Each number is 500 + 25 x the weight over its row's rms, rounded and kept within 0 to 999. Layers, rows and columns count from 0. Numbers have three digits each. The size before them is the row's rms in percent of the matrix's.

# layer 3 attention query, 256x256, rms 0.124, rows 0-33,128-160, columns 128-191
088:483475521508491494472503519474484529458506511497522487544505497534498475470513503474508495506492498497460453481483531489507457498512458486539538535528507537513547519525543490589520470527497501
088:497510491524567541492507488480487543451504475494499501485511508500481505493528487496498500501515527526503520483513524504507503510501464489469479510478468501471513506507496495487519458503517486
084:489481482494489525459496486428477498470517509507535516564501494479473486504539485498496547505486447518466537500487486536519505543493519508516511500529449501496479469473483446523494500516500475
080:508495486537519557490492520459478498493504514509492493519492517491506477510515547483508435537468501509536551509514512533504511490478495491527473479510510500469497522469444551480492484489478504
087:461512541483468486507491542511530489493520495476531463543539521474489531504496455496503560448519522480475470508515533513492505506516464489478529486503506480517529481527501484507531490511515500
087:510494510483528481530486521480497524504527513491516477518545475500493445505551503480489517486488550501508496472509503523509520496532488511465485530485546559497487513467465541471484459454493527
093:499470509467454484487515496512492499490506488459491512546447477502482480512554512479493497526462451482483473520518449547468519483504451463540531481482483491514468484521510501534516472519522509
090:501534460509526468474504501466504510540439466494466483521517501495494514487518473482465513483507512466521504520484530500528502494500465486548524494507464536517494510507510507528531523518526513
093:516501501516503470522519538455529519533493515531513483457531522514490488531471463521493538533519498489526513497509495519496508554534513477463514477485509519481472522478459497443516511540495509
086:478566487526492527509467499519473475498518464497490476514482510476538502516519515468502472416482505491525491520509483507492546470498458461460481475491469501468526554502489501515510498466484506
096:499492498465513509495519522494497476489488472473478503447479497491507514496501518511517479513559511467544523510470460517486514483506529499477494503477516478463515457501504496496525548487473527
088:479491492486490457502479503486493470511499485504487520547539468500527508541502487519517492500527493508524476490450480469498509520509454484487455503482485543508498472483520467471494500497507506
091:455549498517472493493528486506502541542490470514487534467508512487535512483501543484475494523471503473533492487513491485522537467544526514521506495537549521504485489478489560483528495476533505
106:508480490509481536488540534540503471497520496504511487542493537504512493491477504493502469549520502477485509492480520471494539532502504500510462498511500477476521459516466491467498494505534447
088:495529480538506470464442469466491449516490514481509499483476467501519571486509481474526549473453515451491467508499537514546523479510444475501480484450482535478483481477532496524484435470515480
091:518541484568489476484476485487500513473517545509535496488497517505504477536484461518487470487486570492548539536451507485523518513489467490517504514506522489501512521505555470515480549466483521
095:523484529489497536509519523522482475499502529474475491538495504488498507482503513552495461455457518492487447493481485491521509492450487487492521525492511562439535540465485493457493479539508538
095:515495502542447501507514480526518517516504494485495501475506478495444512481507467525445486467519522532485417479472495478482499457506511500534532517506503500524504503468541493472497484469544475
098:559536488491484486503484513483472475537488521510544522507472510473522551501517489500497531466495550479492495510534510456541532524492473490518534543483504467504518500445495503532450483467491491
112:470482478524484486504537521443517530524544470492493505504511512531519490516489496497504490496502524507536489511505518531513514471478455548534490445477457510484476511522466532493538533498468471
098:446502459524515463480506489487523442489494511461494514541496472545482521466561504513507498474520525537481539504541545531500507506507487464510514505517527521471533470494507518535505508509507521
097:479485422492490521485480476547526510492493504472547542473484504516472495486504524509508510502507508505514505518537468510513506512481499518480527506503504512475535471469527518513518498468465472
098:525485469481471542477540522485471498517547499522529506499471505476478501511500487467473524476511520524498488516455509528549468463506520479484513513462449493524502495559452515503475496521490521
099:487530473482453470510468463454481516533491524486476463466461478515510490470470512484542489496509475439522489508528491535474474465515477471471534502486490501513528553481513528515496508494477522
102:498508495546490530507475477507508470485520512511510516476462482528523481539550484474536512494555554470511479469509491502493490472507554522531500464522444469532508562528514453536494511509472512
106:485528529547520491482440465470474498480491518481529507545480488491531499445496447475483495494441477517472569499475510457484519503491463455473513471515491526505528505466530481480505507550482505
097:481506506468512511498471505486523520490488472497510489512505546486513455464585490485493482501480505483473499470518535486548493511519533442482489484491516466470490479531472478522494520535487490
106:502486547465476468485540502495516487461507510539491513488549515501535498515513461523478533531522479502482481536508472455490508493494498495529523497515531538514509493484533444492499496510480476
095:486482505501501488467470522485508498444504493490485488535498476472497507465450515510520468479516485516481469468510555507506503506518555465496555474470510482469499512472510508487512542562491452
098:489537485461449536502514524455484480483489541514466530462480468501440511538524561505440552517517483477479520506506506477484498436474496488511518487507494477503452499484473508486492517503537496
104:498537461512502488533486515478474492517549459520498524504481500466497519502519533509534496519491508451497485526450502504487507505482520469513496505451486491502471538514479490482535486523509547
105:501509538466555453515477488518468460526474498501510502468489511528461464504491488484503512507432514472516456509540498507464468470496485502516488513503499509515472491501487516539513585538518505
097:527551502544522500485464509518469495498492508519495485495516528465477509509512451495555499485495499475553496512493497514535489568481439495511509511527459505510499515482489499484501508501513498
105:521491520523496540497481506512498534483491481518520468531522523523486510502513493548469528546523510486457503504511458521531467516522467540518509514550478471552483495484480517487461512484532522
099:488506468516460516485525455465492493511454488517508480541504547538454504514506511518470484515450466536524435526490506510512497511445454487502496524518477495526547515480495526524492484513492532
093:526512512468510512543484506538494513489492483525495516492484447511434574518511507511492511493471515513488507500511515508469480506442521552461488514489510448498522495549488479514488484536498505
078:493498494499451481506497468480488479512537493527522511509490524517465481512529476499528468523488511498482468490503496511511491513455521501509513484529491470529496470469521534505466510466501530
094:527518511548560497507503489505508502517492500516479417530498496487548523479524501479519505492461521525488507522551525522471530433507466488481472525521479521511478539491512532496493516472520516
079:536485499529476487485522474489484518517491520477506481547535554500469495493560526497511521548530519474485477499498519527496483509493494478498486480486455533496501504511503500523488499481506518
102:528504568521513480479509535498520511535533550484537481461486489429515466492537490489498524522566497472486529488492482496511547514499500505482432475479527513481476513499516483426484468502458491
072:498536493486483487495490488486505464478518535462474450527514535501479488500512511531498440506539469463519511494505491522516461526508490501499506489476450531551532520460525491510525474499519487
085:490494522517504508482489528521516485468483475495509501540492508497523478514503511466516510539517504505480563515515535500482496521504502497480458485456474538534459511484453474520511502427513490
092:480515506487509465522504556498498479505497488492529486502508504542527490467497473486468492456475485534512542529455502476490490473514495502530494504457526461444499507469461471483525527523490483
083:510485531553544551482522489507471448476550490457522470522502507498525482512558505524509506501529471523527564501487476478503545485532508451482529481486519517474480504470493513472456568493517505
086:487489505527534498508481506511500507431496478499501524486458494523473531520478479466513482501506473481493525511529523528499495509492483473489506520530499520486520502473486519482534486509516499
088:511483516520496492528503505511514476439479481484484501478459503522532521539462485548486502490472475500520517470473483526479485481497505499520510476487475435482572509537516483471530526564532527
098:477457496481533519494515447513503491469530488514471483534498530504507522522531531456519453462505498541506521467488499503528488543486493475500507498457487467535520524486520508522511505480491496
085:509546486498499522518467510477520468479499479500489518481528508494469498522532514478508500495507485486483517498521472459475460503458541460523507461525490490526550536527464493554480490484492510
079:523544507527525470504503526475505491507485469473493506493471504493494525482498484496538506514500524508508537493519519530490495485540542484510486506467538493515526536517492471523501487505510484
096:479503542506538498498507470530505475537488513525485484502469512478507507541501477469493503546541508511486509497542512499446465514522502519545478472491504492505494522458487512466469530479509537
099:542496498482556484521513491477503487515511536493524467528486524512479503510521549506530481527509499493545513495469522498489493496503478517502475461472487508564542543546519523504511473524498529
098:529508487561485496519499472554520480514465509460521509517524510489476498494526522485484481522501499469463522510523517488481483507494465485456511517453454514515486508483518531476508507474512508
081:474516496488514483489506473474475522504510471504495471511486483498498496493480502488518549482504523511486540483471499506500518541533522460483549537504543436475505545469485484497559493482478507
082:515497527518516489475465497504495508533557486502533537502493486551527514493528495564507513519511459520501528575497469500486518511498516513510561502532482537560509527514525513517533455463455487
095:523489476446547494506507500482515463513458502515466464501509504512492526463530499506517555470523552497519496476482500485476507504480553571497440503532505544503493522545558458505469518496493491
089:485477498519508490476533492522492508524501516490502525454510519500503507485515530522465497485474437509524550506467478506527520471485547484484477472516496520488485493501501440451458503518479502
091:502492503466481516508477524501521488485489510493500497472490503524509516471449521539469476490516512470508480494499480503522525525508507502522533478465497487500487504504509518490524502549525485
095:528521472567487447488494496500493457529453490475474463546478542507495519509489531505492485511508477489481533489481570545532506472516503474505511553486504459481481492494481486476477527502491455
090:456517498521498475519432432491504499539524493420482542520483533520501474487481497471501533493475559539537517462533517450491476504553504512493532479496460486506503514504491438506501482501497491
092:433514479513500491512508524488481495517515475522461551518516469510475518486497481487504500511474533473542440503485566509468493484484477512490567476505511453505498490513544483489538501507525478
093:458476512511505464488514530493503528505563500563487507470541531548500528463478507514472486475533443539464490491471486474525490507480482488472483485470506470490535464456502470458522481507493490
101:531478522510514493504548521509514510469503530568475507516497515454552511511470500531522455513541529524499507554481529495510498547508502491528510506470466489435476472460511508504490510552531467
087:504531491497513466464532489495521499513533513507500502524523509494550473478497519524490556511480477472516521479536505531500517503535500468473541497503506505508459445576512486509482525499476458
102:517479516486507496471496523432524490481523489489474528498512468475517511550465496510532503512528523481482513508515506464550495510536467512495532501501468513487507546467525524524455495478513487
104:498509537463485521490508495540513537490479481511462549503515522460510501481535485509511497494511539429515491496470485467467505534533484480508475530497481520470463484494483519455549508482488505
096:500506538502531487507463502524498457537557528453486456467501454526539483471476506481506448467514480516516479494553507507507517467458490485499475515506492504545502540500495486488499531514520526
100:513531486543507520527488521498484549480462456480514457489480486566495493494493455480493514443461490498493499483517502531521479516552489516507506476497475516506481507509491508570504455479488487
# layer 3 attention key, 128x256, rms 0.125, rows 0-32, columns 128-191
097:495507511516442513500486491504470460483488536543494481509524521473491563511481491475514470511508519469513489470447442498473470497463475531494527490549469433493515539475558470494529479529529479
078:528494485507488470512483512500488487507500494465534507481477487485476488450419495505494492523496482538533504508488456460540488495551522449503492500498505494476469539503475490465512573507448519
086:495503530487455521495510513554503513471508501532493467509535555563451533514529518501522464498487467473497499507490495489504450501491495484540499493505511532491544546471492480517509489506545530
085:468513503542483463494511549515483462470485494524513517462510511528514500534534506496503491478550540534488510459485479531504520491485509455494466521505528519469476477525492493492509504478482515
074:485505493492451515465491490520475493485467528534484465504496522500498518496494499515525517492505494510454516476465505495470488451484520499488454532499532482460531517479501467466515467515527519
079:515498507487494490495505464476497501492490443520472556526499526507513491483497567534511482501529477506523482491526514483530525439432503510525526498476460489533529493489487499533480510470499526
081:459505547482479503470504515507530480460525525511493508517495501481526466513495487495545500526487513482521432501485487504477514492459493534460501466565454466477491497517548474481433537521482521
092:519511511525514463508513509504500528456492546488517494479509510495504561486492525528517520547488519524487464489468468501508472508487512516449511518543474451467499486511520486515525444456482511
087:510489523463510550495501451486498534519512481470485555505512494495512482520514504471469531495539510467482466489531487452488508551470471490501468493553502533509432493497500499524483495522551508
077:499480476486462469511486500490499515507505512501503523448500495486482490463447491511501493492455528496493495519518560535448514491469516520494481495449496476512496510527473525435526528533558479
086:507512491550521530520453486514478497563529479470486540541516535504485434499496515507518482525495519534472523470505558492513483510529518524541536474492493485527531547546506492500491521471481492
090:509470494482492535525490467452545518538539533467496472463490475502447517429506500460548493457484528494525476520525521479533482470497557511513536506498522503501527521509465539431498515543524514
093:484486496507499513506508495470512472478506499438530504468479482482475509506462477506508557500505500488538521519486517480462510493493496516485515552446480471492484515520516484496481500519461476
093:527508522482501486477476478471530521467494540519497494468510478510509525498528456520503540520475490473519446472520542513457467471552482529501508514459491518499470469471495485528519508507523507
089:464495525477522511490486546464512527473556516477498502490543490485456530481488544512518493509451526480499506530427503470469519494442456505514537509507504517502514491493514509506468517533499494
088:516485484494545537502510532513486512497520452513459509501505483516460468534522541537519507487502459462464498523544490559491534528488534505448480519476495524522499496497537475519536469501496513
089:478497456518490504475521526457488560505540517514448519481491557501469498479482502531511513499521490529465503532492541516466533497451514520541492512512471508527489483500541490504486465481489500
092:486516522472513512459459530502519513497479497486524506509507517496529514488489519501494494532497468514498544510487465501521509477474516513530527505522489506478515482490562504478489492477497521
095:522533488470528483476499460493503499516502513499417480510502471475539480501469506505455517536509484513518466545502468511489509475466484457544519496497515528512468534451495522493495506529537501
103:501485512494479467487494491512503494497451511506521518513517518475514519523523540467492494517488505504482529481506512492469490515495412481455504472507527470495470511549507494503464532494542470
102:535515520512487523506499482485515518498467474533470507497502527478547541525506543461461504491489463487480501529500510457525495486499509488496502498511491453485468462505479505494519488489514498
093:535497533486505498497507470485475460501522487506530495519497481481501475567455515522480507522528477505516441515542527482541513549518492520556474506515501477503469476547509522491529488506498482
097:474483464515560491490480501541494547463496455538488529502492459497490441518517471480518467505508484532518481489461533488474520470510492524503517533532524513487520501481518536484573515524494509
093:526496510452472484485490515468492557524465542533501512539476457490497523492500490480447473505508517548505495475504485550536480544475477514499530477508488503555504542475502505503496497481512520
101:493514485498483501505491527519477511499533465514515482508485471486509544524475524536495449515516487497548524502502527507475510474482468455483511500492517487522526451492503535485488538493479462
097:467496497476506487516458493517509489494499504529468493516513511492488485559560516498540517517546480474470512546479478462508509499516446538525523504501472532471499520520482521492501532474548491
102:527466507517535526505525529498531514472493500538524504489459466482505473474533498495504477515515501452536483464496497527487486482525476510492536509497530509491465531537503546506520483471510493
097:480528488508496492460512498466506518462556490442498497497532518492565464484507531479467526532487481548549520480537500498488490497503482448450506534509539502519494525468493484482509514489503491
098:490494496531480493503458471525481544458483522531477515502459511472483506511485515484441476531485526512524504527516519494516487506521481508507492505528525463462438511441510498546501475483519475
097:488570523519549460492498523493502495498508521512512498529482482498491482496435496487514535518483504501492508523466483504531480543494498462534499489509521486507475490516482521522479532479492488
103:503486479512498504522526485498456465485497501442554500494522471537511448446484479471503525531497507526455473503475507496476540496521428524532486518519476447505516493471489498507493476528506482
099:536514506548486475500530523492482488507498526521517513505485538497456517491510492503521542497487516468488494467509517504519512503489525517514496504465515484469504524466535529515444487521496537
103:510517474534534480540510543556496492512488498469498515508474513507457530512529512522497555462482493517484467488495492508474489466465493478518446527489530468496499474513519488465536495501483537